config.yaml
hidden_act: "gelu"
beta2: 0.95
decay_fraction: 0.283
doc_mask: true
Each number is 128 + 24 x the weight over its row's rms, rounded and kept within 0 to 255. Layers, rows and columns count from 0. Numbers have three digits each. The size before them is the row's rms in percent of the matrix's.

# up: layer 2 MLP up, 640x160, rms 0.27, rows 414-495, columns 0-79
# down: layer 2 MLP down (transposed), 640x160, rms 0.233, rows 414-494, columns 0-79
up414 105:134111052144093141169126133127126173136087142101134136129128160137113093148147151122098166155094112132152157098112108149095140114145099180120132137143140104127134126118133131102177153122148103135122152131126096157129149115100136126111128140
down414 100:129131138154109106130123166132093107117140104106128118103085117115156134144133164132114154133094087118115106081122164117111081066131149144122125138127132139149134145143095118121071165151122129099160139087109113144140109108130103138104119132
up415 106:155149082140110104114155115130131105136104142117083121158178116114135076140108110134138101153142094168135093115155134146152135117152123082102139158130152164087150115146134148112075164145070112132123131149130116178082139096110104094116062147
down415 100:124111108119169117159131128115143126153125137149169082128137109116154130120153101141094150115166140117134146143133114157114142122131124126151142139114163106115082142128126112123171103141105095153099119105092127168142118116155126102078092137
up416 093:128097097128130143079128114105126140125159131153105115138089178130175123131115144146145123159121112151124129161098152159103121096154158163174153153099041133132113092134101161120158151164098103130117139148169076139117130162076120146119133137
down416 095:079139084149103133134120123095116138143103143148156134127136122146128135097132124109129141141140155096129126099136109134128084126117089152128153136151159096191144128138089137104155131173115170141143120119094121152088115110128083090148115140
up417 096:135085159096139108108178100150129122122145114144087085095177147137138133107135182128125142120096141150143169107165089101162130157138103143128105107153073089156121140143150141135163103092133128120137160144112120133134138146153133106139148129
down417 098:124128074119131146118088116136160122148120106143096156113168109140128138126100147120108122171120114109124129145154100139143069120112132096135127128126108066123149114191117099157103125142104108162146114114125128112129099116093102160109154163
up418 120:101123142095165103141162140136128115130180168140119120138125128147117126151106141153156114155153073113137164097099158115151109127125123132132129132130141121132103127078180125182128124149183117115115106115073162115115111160143153082141120133
down418 120:176104146111113140152111182142112127078155128082127095130150124157128088123101101142134149098169118099097151109076142102139157159125135115106131148148121108126113130147133110132098124152107132121108089132139110113177117124144078134135128147
up419 085:066107115116118117106105108122120105135109143110096103138119105126127082074092147116103077136088134126106131138119146147118163168106115131108132121135127167139084149118131128136151123161117148138115131122127089134114151125121137112127122126
down419 094:093126101102152150071133147094132140150098141124135097122148129129120132110074094118106109115124132160098133130142132067088146120126164158094150141109147115141129123162118136151158120130100134103157117090113113118138127149110128100128137107
up420 094:153107123144155190107160102138118139109152142146148126135130167120125150115171126098135119118142070159123129140140137163129128168124095109083109143102182160130183101144113136100098125164183123122132157124149109146152129131064122166151115160
down420 110:165129089142141135148117115117111104119129151122111093121130121128156128091111123087148110092141102083159110124130132104130139132126121080134126078098126126177131131124147148129102165164094096138152132111136173100097134118112128145142155134
up421 091:103150130126099093118134111120142146150154149128094167077120063107150132147133123150120105117125159148159104085140116133108076144127105085104136172117123135149110118121108165144141102141145148131126120153102171152153071128099121135173138125
down421 094:110098133102135117134103121131149105119123107148052110101104089147124167172123173121161128109099140111120103133156122112118135152103105140079112132118106115141146122164132104094153117182131177176159170146148094170149127152122124131137158171
up422 116:129132113110136119086118122120105130108130083167108133110146132120135120130154125101091168140120134119151105106104075093147177123133103130145097122136115126137158118173132083166103094129129141104133186120105127145145151137115087139092156129
down422 126:137087110123130137131156099117102103162084112131099161120156139160107124061166095137130135140107101106092105101096127117103138100132097116102138116119086112132150084106095139123075121096110162147158161124130074113153148122135134133164157150
up423 094:122087124116101119143164132118166115102135135145150123158107159124079101126137100129098147137175127192095132136116130139130182133138138109155163131190173142119127142131164110124110141100139092108129139088142117118160134148111101140126151125
down423 113:133081125130115100099171143124151134118121131102147142140096135153127140113155158153145139134143174171081137154131140133077155153153158148185116125157090127161111146130166140145153125098161116133135157159114117153144162131102142085113107105
up424 123:109169130173103153134099124141140150162119137147155126135122136165141088153081142117141132154101136115178134111120119130125144133138094128144110135101116125132110083097186137129121155141163108145155166095117118155139135124130072114131123127
down424 120:148150111143115160145143119125168117175076136127133102136126152177160132140093101121117118133129098112151136128087130105098122151078109117143154104076144190128103093147125153087125149093138120187117142109112110102127102148131096114172133107
up425 115:119130172136153147117146160131132149126171126148105146129111139151110105138135107139165145147141137163155109106110153166152137114160082102144132130152163135186165183127135137099102137155141147122095146114136100128149117195130134081114116162
down425 107:100132134119110141107092122097120142122148153125141191134136158158137121127155154115085118102137133096060115103119103152097077108122117096093102144149116133128145146139124129155122124162108134120114106136107164117144145135136158165146126093
up426 097:149134127128176087113143098088131138111172116108096146112135103123152107147119138168097098153133163133114128129192114086119156129193139119124109139126095126076138137107096135099133103127101070144126122142110160099142144162137134102140116128
down426 090:164141142123141151096130133107146140172123142145130106148159141107091155170093133158109129148146109148151123106160124082120154114125120125132123142172161150112140132136157117132152154059053104122101106139124128145123126138150136107145169138
up427 108:116170121133165096099096122102114152128134119123121130146110159145114109109110136123133140079084091157092121125049117134106152090181109116125128144135141112106091130096102151138111158174139101114129108141153153146141104106128115105121080144
down427 100:134169132137162130128143146133163144149176145135159089133155153134192131122082129115115132146138093094169104146126083162155096123120119176129165148155086113130170087120100153136114136108141104132158164145188131106113138105077096127116086166
up428 097:128159127131146115160142093100129122120161123159119135134118096145118125124126101140104106119162147127145118130128142103141154094100093100103107156101090131123125108111096141157129145103190132097103118116145159111116144160153087099137116130
down428 098:119160120099126105056145118125102137145145164163135181108107126123150129142139126129072128183140103124128146123115139143107073132114125177146104108120129124114135136105098132129130160164094079103148143143111172146141129107105122155172110143
up429 092:114087136128149114142118132155108114100119132150128151110166096104148135092133129112154152119133137123146118109125159121119170119100147175129156127107128181097111139155101113142107186090155132106096142125111138099139142126112103095123112115
down429 101:090100112117146115126068118125107120117099155158141124082112161105131164094150115142148200119123112133107129158094133144115127156124136152170174107148120164131106127136137118152103145137163162128114172140087117123131125144109165125113130166
up430 086:136129135128128113125166134158072127136181139116139165108140146115156152142116125130161128101135114113159103133070149119175153141113119149130111142125092120174084144092142107125129138137097148102156140117118127123154163058107113174145166151
down430 102:095122161118114112135167116170112124100147157085111155127151143123125123140101100112156111118131128114139095120133139117172172143084126155151151163147078126144121120112121158077103112162125163124145114134105112091096165107125100124103153093
up431 108:112131184114141137121121169110153104096146093098111173155104115070120160114141151162115114118147109137101159137100101150110143118120098133154137108115145116116171162127107151097170096131135107131136111076161155104125170138132104080113125137
down431 117:107133141153148107169141156115078137100135152166093130115120165086128141103130102125123142135132117125140149125141083110124108164131121105149126067115119133107114106129140162090113101116094113132188141121135121131142124161109142151142120154
up432 106:134126104114101123154154135110122144157144099093115133105157107130104054102149164180116112121104097142075127103127128096167100112127167143183088131159066151135113096106124160159153114112142138120135140090100103163132106132136107170116131129
down432 099:182081083108123103143119083149112149140162118116131154122119116132129066123178179139129150128119141148110137120123094135114091130151126151176147099138135167134149141109123135135147090145139134118140118124138109119168115118112141128117126173
up433 098:097167098131101121123111106088160093107161149094129111127133157118094111133145125153120101134140132069100133082110130078139123118146155116118096162113136109108127120124149118124104101123125106165107127120137086150117144111125158108182154140
down433 102:104090124141119115172162139165134144117173167121130147082126145089121114143133113139118134125179071132133113127125131149110105155189120139150095119111108171126166136130070124105154134129081107143130153120149113156107101114138131157175142125
up434 118:118120131167099102114141094106132164130109116140132106156108146143177095144121093162117130132114139125105165150170141157124160109112079117091155093127065115153122085117102141127143111151075140090159151140188133132098119136164125131142114153
down434 084:101163138111130150129098143140140090129171135195084104176143138150099124143159124133151125128140161150162127149103079105142108085093167157169160155133127130119115185132113091125119133111123114164140164105107136145154129120122119152119148132
up435 118:098157130137154095144123123138112161068160122073148156150095134106143147127141132107136173139106132152118138082162205126165131145127113101106140105130097108130148116152135130080117137157105098147123119095169141107114109163091113115132138116
down435 095:137128105112140128143144124135121143110124124106177150156188119132082111121137132087151132110120127136106116129159115105131093067148109110093129103170156147104127130134104123116137135079115078151075116084142148090130129121075127084146137132
up436 115:119114165167101114115126095099114111128103140140117124118134138150145113125107132138128171098107099127139159110166128127128125161173109148157142095151091124129108119139137155123148125147105083109134122144114197152123146110107151145142140128
down436 078:067092108139147126110107163165052181156160106119107125139162116099141100131123119127117125154122125133139096130099141143137145096120166147136137146179146121107131174094117114129092117105145167136100115125146113128141152140154134117124116123
up437 081:109085169145173125115148163102138111070132096134133132132137097090158129112139140103102079087083120125109133149110100132085137108118107106138140140103101155133132124165114077116158116146126089120097147109134132179119091132125126140156110117
down437 082:106086155101159111127131127079149118080138122171123103158124132122128136089137157078161060102129101133129104122142101132095170102118115109117151173114077126151097114122113101124131118138130136125134116094093123152106114136111154119153119134
up438 109:110129138117107151151106118141112111138163146120122070176115141122196168166147135150116106116138122119141152137153147132144088115113161094090155121095114152115125147139114133155111159124116123155121083103124131154127138114131161140148118130
down438 104:086115154130177121123130158141153187112162141162155111112133108103085165140170137106153125147118129144135123182175090110104133115151112128111120133144140131152098142112118152131107157143104098148119149123111131127097109146122132131160140133
up439 105:132153074142118130101156153139141140092099140170114123101128147147149120076122117159192155107121125126137109116132165142150128116145155140115135105137075143134111121131146189148115159088108119127105152164136110169143118122126126146160115142
down439 119:119115108124097091148137097169157155093103140158150165167160159136098150109156097085105131087136101170107121076158103106107154111151144160159147112114114153087134165089169101098112072162145130140111120135132117129141137119145117129140117156
up440 112:158134127080095149124141143124102128125140124130102095117111117141122096105142119138110105088205118100083137114150172127149141125148110135112138086126140154095167101109118098134166149138119096065112142096129158152110140147138175093128161126
down440 111:124134093144156154150164109160141159157140118125133061126138133118112093107134126115130103182129115094142117111143098130090126056082106149138117122098149113129109109095137123167166135094122093121134118105075146075122111110130127127121132132
up441 094:098145129106140159108135120093141143120082134150160126144141141139167134128107155122161105105094122164146093108161152127135115112127123136162118166077131151107137099159139097116125115144137149120151112110186122151101116140136126144143125134
down441 104:118104133124120170116153172095163123103125136132128125121148166078156092167108092133133153150109156152195103121126103121152133089108136155169064161131149130135127089103178137132105087103160118131125161171186105131088143105160113119133129138
up442 103:129118120111130140155138144118117119116146092125086129153166111163159091139127163114084122141148136195131106145136132123157130174138113137165139112157131124128122168183154126126139103086109151102129122128118078131101144161166136142153102106
down442 105:129134086129113126140126152098114101079118136119099156145132115160111116150136134164112123139155101158109096146133120119168119133139228129138146084144140134095148144194104165152127180131129117158156112140156111131155138115121148129125105133
up443 092:121139117098166092155132128094122149118161146108118151093078129151114107110177139156121128155195157145153103108123102134152154117179112126137137102091143130189169131136128104112178125140152159091142101121176151137126117133131118176123083107
down443 096:129116135121070144120092115097123153107150094138133190162102137096128147085183106121124119133105152162135146111130117162131131161114096129116102153131153120109150084089097122109137138176132094141172103121131153111116096120090148138171129079
up444 093:156098115116131124086161147137105137122104146163096155150095107145148150142099161113138147144126137101091188163121117139157108102113113163146133157117127088133139146065161121124145110142172122138149148143103074104144110127119104099103077096
down444 088:164118106099106165140121128188097155109169141124163100120123137145157161134153105134150178133172131117106131117115129110125124142126190110119131106122147095125122113150142147165166128122149110159114102104110152119133140145147113127161121141
up445 095:061107195104140136132131115168163120098119102120101142101133152151100109124096124102084129153161111165129098141117149102138159131130098117149108148124154140117140140166115118124113087101188100108144152079121122145138117147114119142115144126
down445 105:122090162136124089128089162138133152103149136109130131099083127130139098129082126110102119130114127153093131145098152095177148137181121085154116098134129112165136186167130129133097111096150112122141159124123163138157100140122124142135130098
up446 116:134146140123154121156089127119128134104114158055142163113097143093128112157121149153116126113096154110151124105209178126149136123137098145099140153141091140141123095112131124139146116149115094139108168108133109121107139119093109122157129153
down446 097:106121062157183111118072107117128110129120140139158133092127122123123125134138105106141108092141125106111104128136114132168100091136134103099143096094120109155104150147144071135147131113104141153069147133121139129155107137132152180113132101
up447 088:107132141142117149154113104129097128147141137101153145124085141136117139140147135117143143132093144128155116079140122098166108100161117161124177131091086136142137092137105129137121117177125172136129167126168090116115085152102112117111109156
down447 092:130151133116131134144111099141064150156088135126125162104156145135185169119158138122145125059152134166103116114170139107138085111192178140092137146145092114136163117117078113168164135137093184142121121134166101133121129116110139121079122160
up448 109:125107127149112101110132119108142135175058101129101142105097178148132110158096094145145117132092130110117119077157154163148085148132160161125140143109109156062100101137146113159155153180107102129116122081118120143105135126121118139138111112
down448 114:182124076104116146147144127110147131133115117146102094113126151134131129142128128135146143134108114158123122098135166159131139115167095107070131134154109166133149134151146126150132158145154078139122144130143144149086124104126115144095112103
up449 097:118104133109099128102124122130099123117131135102090136160133141135097168137152176127131158125139146157166099147181113115117141182100127144143140121166131100158082132140171115088173141106131085145116073098128103114119142149111100178141112145
down449 109:110162130142106093103154143118098159193138134099109130124121103141159129161118124122184161116121146124133126089129103123140102153097153153169143137166115103153113133097168137142130162089146124131094120108123125131080145146125105155141131170
up450 090:116119122135115103156115138131145119099101128090149180118084116138143134147126135126121144092112111098113127077129129120174173123120164157104129129126158162112152095114130129126094092138136113151138077142130142159122071120091150113160128120
down450 095:110089124129139092117141130125151121083118143103163179134099120114086115152122127092164115114132145099107160097167084140125174098145114161133134114106121131111155144158122139121075113146184153132125101157134149122117122103143154098149100118
up451 095:117175138142099137119110132142127134090097116144160120127121111114121114147150113121130159132117117135117149120120140132115120100152162067158168126107100157133117133155134089125125181121140120127145139109117089131153082164139116111136095113
down451 100:105154130127112134149097136117134142136133127120144109134150136086101087135111082127117166140126149145146172165128113100164103099130178089186136106136129136114147139166163101135112147118155124145153159109097116126131125100159091106087126161
up452 093:118121133139115103122118114130143125113083134116151152122105186150180131119111120090089142139120120166149093127176132113118155110118148164135134111142159119160187090120108082130091145117094126128082123156094138132193142174160138143104112153
down452 094:158105101124139157138191117112112167137109128129128185130089117106086166128135117136143123120099118124127123153153179105114140144158126157151106158124109115146122104118137152124113094177108128113105114118085093110130159119141132109149137135
up453 102:110146120135113122152137149146157128116140110140112130158134141149161092164090105136154136144150134092130101161090178094101104110153182161074163165130074076123097120095160180183121142113140124153128128121140105129142134138123134107155121134
down453 092:131123137161151112137130134158143147182130162119144130113162147141144105137129107147118138117087116164132128087114115102145115090122132099072120146117107117129107095127157135173154110166131180132107125097129136101095118122183151119138136159
up454 095:100139135111099102131098140095138134136147151133147150142137130085150117132148125104140144153151143068092084107162133106173110140144136145105171102106144138100126116084169146162153133161154108132124118161126132084115156105106140158112153131
down454 103:101169135116081129156163123093131070132111138135151143110105115098168121119138098074089109105124142177136110180146119092117151112131139167137106143116142123150135110096129149120116153182126136116175111154142170118122097132095155129125147112
up455 082:132114168118107127134116130108135143106161129168131156105135093188119110097152161140113129140135163143106105100101156096111125148132150130146121135149133129174154115111108144112072113097132180109148106138123124100159148134097133137146099134
down455 085:142141141115118151154116144111150152118163122116137108116132095152117120079120183173135144138110163162076158149126100104095137094125102172127147140140112058137137105160118134104124101105091132098123138150143114110140114092108139151123084115
up456 099:111150088164109096106171119127097095139134091122168156157163150080112163133135124159126132161118084129098118129140161102143115114128148082091162128127130124084108132132150134120117131149116124090166136134083144085111111133151142114178090152
down456 098:122167131118134153098145087100099112127139127122148130115161128109103166157139119119096138174113102164113106141173098104134087100137105129114154116096147113105098117156154132153116122130119141114140127125110146112093095104128141119130136143
up457 096:140080136115114113133115113147113106130085095127109124142097118106144124121074116126157176137100157091150128098115167095141172118130105133149113093136134130128137156055125137121154136155169156127152102125156128114135116159145142094125108121
down457 097:100090100122165166144170151120156036140117171096141107141102130096117137132082152174136165111108152123146141079155130086098164095143132136122123153128124125149121133133135121125131133133139142155122106100130095130101123097128156150132115126
up458 111:105097156139127091096089095152120144131126143147135106148097111125142082117098097150114152120134170069124130148121132115119119109098069148116110126100102133178168165125146095167153107157102139115110123121129131118134133180164110144104096138
down458 106:124139152142157143134137134152114177104118136092101191133148095165114145156181141109132125136098100121142148153127130136137108126148132108128072143132089131130138185112119129150138142146116125097121095142114162122164122099110160134130182092
up459 090:168135133155124144139092111146137120114093082152154147080121144131115106129112138164153146152156123101120138138108136112110122132103117119132136126160088126094086117113149112130185160108186124136146146135165103148147141153088113120153136089
down459 100:128129072157100105142117138122143113128078138152107146094096107136153144096124110111127132174118101135085124123116180134118118142104112153132126112136086138154102155116126160121111154121212082129130178103141111151139181139162184115119138128
up460 106:136111129122116152098098130112133124144124118176121136119148132134136101135145147142108131135128125161175126134151111085102092135144123175150075118137163158122194130132113135094060067177154122136118162118099126149103154127162130119124163138
down460 098:139159113109186085129145126145142115105105165105167150122158125144146153141109131132168123134117123122166113150128119136137133128116128097145130130167135172090115150125149136151164109125059124142123124100131114089138154112124114172106125090
up461 106:115159123131139138125089103111136093121095141146110080131124142119141118152188155100115166128145139109079122148092139086131122136172125103070131137121160138139119138097118128102170137128165139136160156100132127167125146090200114117119134117
down461 112:159121098166112158109109094097170097103114102153099060133135169136105106164114119123137146149124108094108092118121105095131120139119147149135114127125122135114108119104131113095162126164100127115124132087126110134154145101159065112153122132
up462 098:118141123205133108139104149089129123128121143138103135185113170094102134138095175141168115118110117165120142154160105114142126154118086111117122149152139113171107110106107133126135134159114127126133158106154141130141104120114125132158097117
down462 095:113129133181172125139104122087130080148132122129067109136102117102145107095135137128112111137108115151131098137093120138120104118098120147118123141126135143184141156101119144165117125131162111118056107122119095149151152090098139133130135100
up463 090:118085089156085109076140128095140179118146127145130132150113168111183143133127143092127152120164156119101138168112121113133142129185138176132142122126139102157121116124138166096131165125099111136150177110111117097136173163128121127073154085
down463 095:137136062134110110156083131120150149090155126137134128139115119113146158141164160111081093109096095096111132124125143136118086151153142130127136140169112116142144149139146126201140094158122093158181163151143134133104070139100118109128120124
up464 097:162114124107099145094134122113158083089105170085125152100120103156132152091110109101154115125149123111116133136142125117135166103145131156130099117183150142094113064121134125088133117114126142083118155167126148182121089129144134188142157094
down464 100:150161158143124129083148144131158083107115158158136102118112088097097077127123133152143111134148102129122159141154151147105140136138167149147139154110096179151112112123147125155165117078099130147106120127135140166127139129146174131131183120
up465 094:088118140152086113140161097095144116157130098119124080162102121133151182150127078101130139115074140109140122123100093136142149127125178175142150143146099080104102123129114058139114142146113113159108109121139163131106156112145167148102090178
down465 082:132134076139133115175110133141106170144131087096172077177099134153140114142107142151163123071137112130119125156168128155113092190129140115141161131099103114097113150097106134127151131088110159108113081132114123121153136101131135167156132107
up466 083:161110128153114083129145151115128124096128118146148125137110147134142131086150093102104140120131109120139142099119084104130129160161104119130110108195133165145135102158130101072126177176113121087143164131134165137169163120147141151121094105
down466 084:153120117138094045121077118136156106077123121120117126135118137096132131128144078104129100138121089149125122144130140116151130164134163133156111155134132159145152146143113143103110137149146125134166146102119170166090150106150167131161076108
up467 089:106155116154137124126079151167128098124159110131133155155183094151087136098158125114155124108131118105141168128127115125107142145175102121126088125139107129147122094115145115163125120197166119102144169156134120161157148146120105100110144129
down467 094:154133194130089124153097108156121154127201128138123138094086169143158145122099164133148132107143080119140089134096159135115163112107122090108181114107166097161129113152135150138137160159135124107155127150118114104141100128153120103101149132
up468 099:139107165102122137136159108116130162130090147155116159145107114150131104149088151150178142112135121094147115130139130135147148095132151130099127140131099104111108114122181150108123132115145144086116188141149088173095158177160116130126140144
down468 101:099127112186152162109118092116133126108079128149154155156158099115121144100142134106090078086118163121117117160139150108120126115112128111099074119094159141136113134146120132156162151108115136162137145061134146087120093138093115125113162164
up469 098:102104100126139153122112075125082124161105115132167119169116148163155133164102126135142147099090098146102117135129088137108141153097138089124183137144108126142135164076102140139149117150144086139100127101161100183138143111118147069138078120
down469 104:161134142130144147123133100149130154110097145113114106172099113144118111101095124134142136123170108125175107105108100115174134188132108136139116144161098073107131154133112159126126102167169117155125144168137156099102135149097129089127126140
up470 097:171154129119151141117124108133145124135160111127138138135180167105115116114106123141147180131097120059158146147101122121150156124160124136105107118132119127140142103128127126124123163115149108125169117144117124149126148122180105141140139099
down470 106:144154102127130143125149141162124105164136129173141137130136123145113157162105125132161161120095140102146115095117084084130144116124136184133133166098105154122106124146129119101131105126127121148141130104107122127115117144150127131089158143
up471 096:126101125143095149135158147079122086121121162100139165130113149128088087142138118105151095154113138175119093089157158143119129134154099098128153165095110128129119126096113137112125113101138118127130135103104105162101113151127118160080128150
down471 129:148132173121128100142099152150157165154119137122080164096151100144165162109143132120098146153114089092114167202092137111121120165123128125153089118140146118123181139142128145173125136169135141137132131156155148113134164106144147104143114107
up472 093:108126082148184161133130136131125104141156157120131131080137142121097132125111149132131145153103127103076126131111087118124150110094173115124105149189152155169138131092130146133135163131145093165146114158150143160125136145141124135082116092
down472 098:141140121092143166100102126161134109129127119127131104113119144150087148103129115159125164138090146103088150182129147094147132119135144135156132163160135144113138112132100157141126186116130146155175102152136157159170147133092120135080126097
up473 085:145122121170186146158136166121090107131115137119149122103122122136170118182126109125094146141074135159138106144121138123125110128136109128119105149123120121117130140136115153095137142092130140121094145157103153138112094188100108096167117128
down473 096:175176157149188141115130121097124168175155138130133124120084141114114126120153144128062168164134123111157129137113129100145100116098137163128112132130161148077112136122151160182161143090098146103112156115117128133140107159132123148116130126
up474 090:131171128151149121071148121109160121144105157142105087125104119129149160136106108124116127123127118186160095119142072113153099152117146078161158128098133162162140067106143157088106164126147147148105142164134107142074105145134110128133123126
down474 093:125170098101116108105166116119133137103126129098100101152131134169158118146074137129116154146128146154136140092139106086147118144114170144150146131141168155186140151127165142154134122153149128117086125157116165115129171147129099112113124108
up475 101:106126094154102156102137164133119127145151126115172120152149134115086135142113150115129107174126081156147133119124092150122153132122112135148121157151160127095119124174113140097086132172079119170124116133151123155084112160162133101124119131
down475 109:111093121124123146100097140141124110142119161125116086118095126169123116152144137115132130171109147138068108117133155136138151143159083071133146128116173092114119127112142145100140108161118149152156138154101142124153080144157102122113098135
up476 116:130132133093102090164114127093168123135111129117122152100092138129106135097153139169146163085106112145087124117118132185122134119118126111124134148160102106145119130105092152102162096159109122116179120136136082105153154095157109121125100168
down476 107:157138131130189111116083128120149112137098136091118150143124146116132131107149166121107181115158155106218125150122133122137137133145109159081167174141141158128165122174129143134116135123115139138164113136133140091115086106114127143124114145
up477 107:132134103127100070101145132119128108077160148136140085164109148130172168136160121095135140160146135092129104144106141099087113146113120117072084141102116098128157161110096145129100088140124129165143133132157138093181153141170102152159128130
down477 105:088100112123137130101122127173164108142174099110120146091165141139100167113091151104146114095153107138094141106128142098119137150115112104132116158135150102110128091165120165126115133078088121134090142144156109166098139133136152089144096121
up478 107:141178102114157137137137139148119101108128131180118132126130159155120135093135111130164142115126155102113115146165151118155113079161183128101120120114138110133100131130142126118139136114183115189180140135117130166157123117099123196117120147
down478 105:140136123145123129095141122109134107149116133113171114159114125105145117140164144133081155091106128102139118152080147138093149105136105156112069122114091123177143151124129140074109153099132138113139096139169143153147137121112135110103132118
up479 085:140130069146158136164111132098113153154095142147106111125100107144084110123146176129125171131134161131097140122121144156139135118165120132105102124141104147115114119118155148120117120161139093128132178177164139136102106127137123098127112127
down479 097:152126085130128145106150101142109177141086126105136105138089122135107128118141117123102114156111131161096123133126150149101140142126161125119149137130108134117116117056141150113113125175110120146109131210108109119131085151117136074126111112
up480 099:144124103105096094145151104159131135123106122112126118149147147176182087139085129153158154127149106082139111107130105152137127128126136139124156136167137167092132159140085100128126126116140114115116106134133123114132142121103101100118081169
down480 106:110151089053084120122139130130169103133142171160128142167121111146178146118122154159145170151109109159078098130149166085148115158118100141155091134132140141092112107094132112123136092147136137130134117145132149137110134080107156124134135122
up481 106:130106111132100173159113134171115148115121100114115097111168153102103131158173137093170125152102179090110164119111114172095104130154111149114113123118145159126172160144124121119121138128118123122168137130178122163109133126113136127150170115
down481 105:128128172147118125124129101106109105144111139148146110113166142120133142141138139133112100130156138064113131151089153155093108109106132132155111094187115086182123136126140117131118098124112129121096169109156119157114125115176132093179124112
up482 106:125107133132167127133152104133106079121114120100146132043141117125148144120134117107102120136123084120144117154133109128141108107139130115120125135165106150154125110130135155126170127133127179104136148116140138128134136166141107119140105076
down482 106:104115136140118116109142107132136063135136134122105074147106110131135140112136100103100137113163156129146062148110128121118109112102124141122096152170125118136154130101132100140141197196097128140114156131131142088156146136158125089145103075
up483 088:160129170110129136136171161094150126133079125120115137107090113125134102111163104144145116100103127120142114128134156154116118123138164186140131133120129114093136118081152124133128110132148117161145135116109117144138146126103137090128099126
down483 084:147128126182148126133190117121143109097120144114091125099107129076146142115162098069154106117132165123136099146102122118156161115179138111136144103121144108139098128097137131091165110144140158188173147136115103110109154114122125133108111100
up484 101:109114119092115131131161109090155105101113083131103147075151160159137120122149112161118141138080161108101115116141111068150150113164074120130134112147103137148122098118134127126159139121124115123141164145154145161147130083183130130159124113
down484 110:089091141119142147142131129137150085107119124093086095142102132109172078174104088149123137103137099151106114144148148112115142149159114151144129174111146096107118125079123084133132098135124098127137203112093154142116174134143149115112121127
up485 095:124074123108140126138152130133121088137157124150119109113098149120117111090117122125163115162182159155120105099125124173126148140090117117140169137093124116137151154126113139178129124114144109146087062127109134089084089137117129136160117147
down485 099:118065103081134111152158156086165073146140117143136129115123138130133116120124106131118108149182184145095095135132113121111105144122127142141164116127141172134142131106133136153200133151118108180155144116088112116131093141124166129121126155
up486 092:137093127134122115124124139116130128165151106127173141112147133146140104070133095118140092137137129143080122133122111112116158136164148111114123105135134074168118123106179134097151179113117137124120093112076128121132127116159142109157144120
down486 096:113131126088131116110127097106099137104120104164143125126131151150119134093093105134132180164149149172138173160126120091146111130120129136095099095087109123119102131117152118114164191091134183138116090163087139137170116173110132166137151143
up487 083:098118155128104147127098145099093115142161152133110142119123152124120138131114152148121089154120130122160164152127139141118120114123177169114121150119112155129078132198119119094079148173151162101107095117089106110137110122150135105136147140
down487 078:098125126139137169102057135158134114150138178127071151126112091104097137104125154152092118163122121092162117182138105121106120086128145115114151161149137145103087137117122119113124145096123141143103100128062151143161139141130109151131108113
up488 109:096071161136134108139129145163150123110122148140147097105110114118095119132106155099125139137075100148128108092149100161117153142119072145135129134104138132151138120175138128113125132159154132091113146099146112159121133171081099075127147143
down488 107:130092167090178124096096125099130138132132127127136144137121156132123170155110131144116092123109151117159082101114126120127126102090147123147071152160154127096149124116139111162117152125132130145157149113117110141141093141134132106089108112
up489 116:115068143096126120148133073136159153077089125151134122076110104135125075113109104119118154131189141086140095154126140159137108094098165172166122094097133141103114185148139150125164134103154150128145108117142115102131099137147153157146081156
down489 118:114102145177111166111134126139150133128165132135147144130132118132104153101127132124104115133141135139100086080136133130163149135151085172148104198130128113162172141147114157099102061139166107119120137117101135109160103104131140146127117128
up490 097:099125101132160136109125124136118096126148102127118121151174139110141118121122119129152128115090104136115100124115131097123144152097129121116101130118104113124101072083146135120123108127123062161196165151143152182100182107108097115126137151
down490 101:092110123138154129142138169125117159124113137136121083180118068166115076142135107110069073146127143133120109111132147125114151133097158119098121127108169090077149098089121144128111101116113125064165104125143129169111143124141116108119127122
up491 099:150083154139142144106200090129090131145151165145117100118137128117154130121065167120106122129138126154156118110160135058141135123122140146155109121107108154120150136167120088128075115097125084121111119147140118150139121151145123107141138117
down491 109:205156162115142108139101123079141140125153137129142097120159138110137138122101162146155143134147119137128104086129105107115130119147122143097158138167124131147137137178149086118134142120122113090130134103161145141185094154113138118137181155
up492 086:090133147089133128150133154109136119138087134118136149130140186088127122129113100130109158144123131140139111100157107118123152123101134093129148160129110157105144129137104135171117125091092135138125145144095132146095120156123092122139112147
down492 095:156142116108145134133100133091150140153120138124143119119140146150105118096119120128115178123150157122149136172162110152116146100146135132111130136078181154119140124167136157167088146121084106081130162140109138154112112115179112119148129147
up493 092:133135156163120096149140124132129107136141131162109170156109104136133110164109083094143117169142093134118110104113100116150074102100100115155095146128141141113178164175105137129121133121134113163132106116124136107122092147130153098137135133
down493 086:098165126136157095131113120164098164143160110124172088095126156120119107139175111114146136136151151155119133163098134140149086148128114110144145132134116152137134161143128118179105136162126153165150053119115167127154136118147138179106145118
up494 095:132134119144154117121122137151136090155139158127132174133118127114124151114095150100107150160112149124172116114137135125123146106132127137159126126116099144169150145130132172099104107111107147108109136153140178105109141136112100119079158118
down494 087:157105166104118108140103110111101158155165111163132121120095128092118125143131167158158137127103094159107156075124127141167092104118120162146114073100119115176159143121130160104106134129131107140124121140168120098157130127132144145081144132
up495 085:146151128160136120107113129100096172097124126153120117116129138089144104114139144137172098088116106100121116156164159146139092136194131123101159129124095144114111127105127126107145099147179093140113141134128147177102122150091140154154134134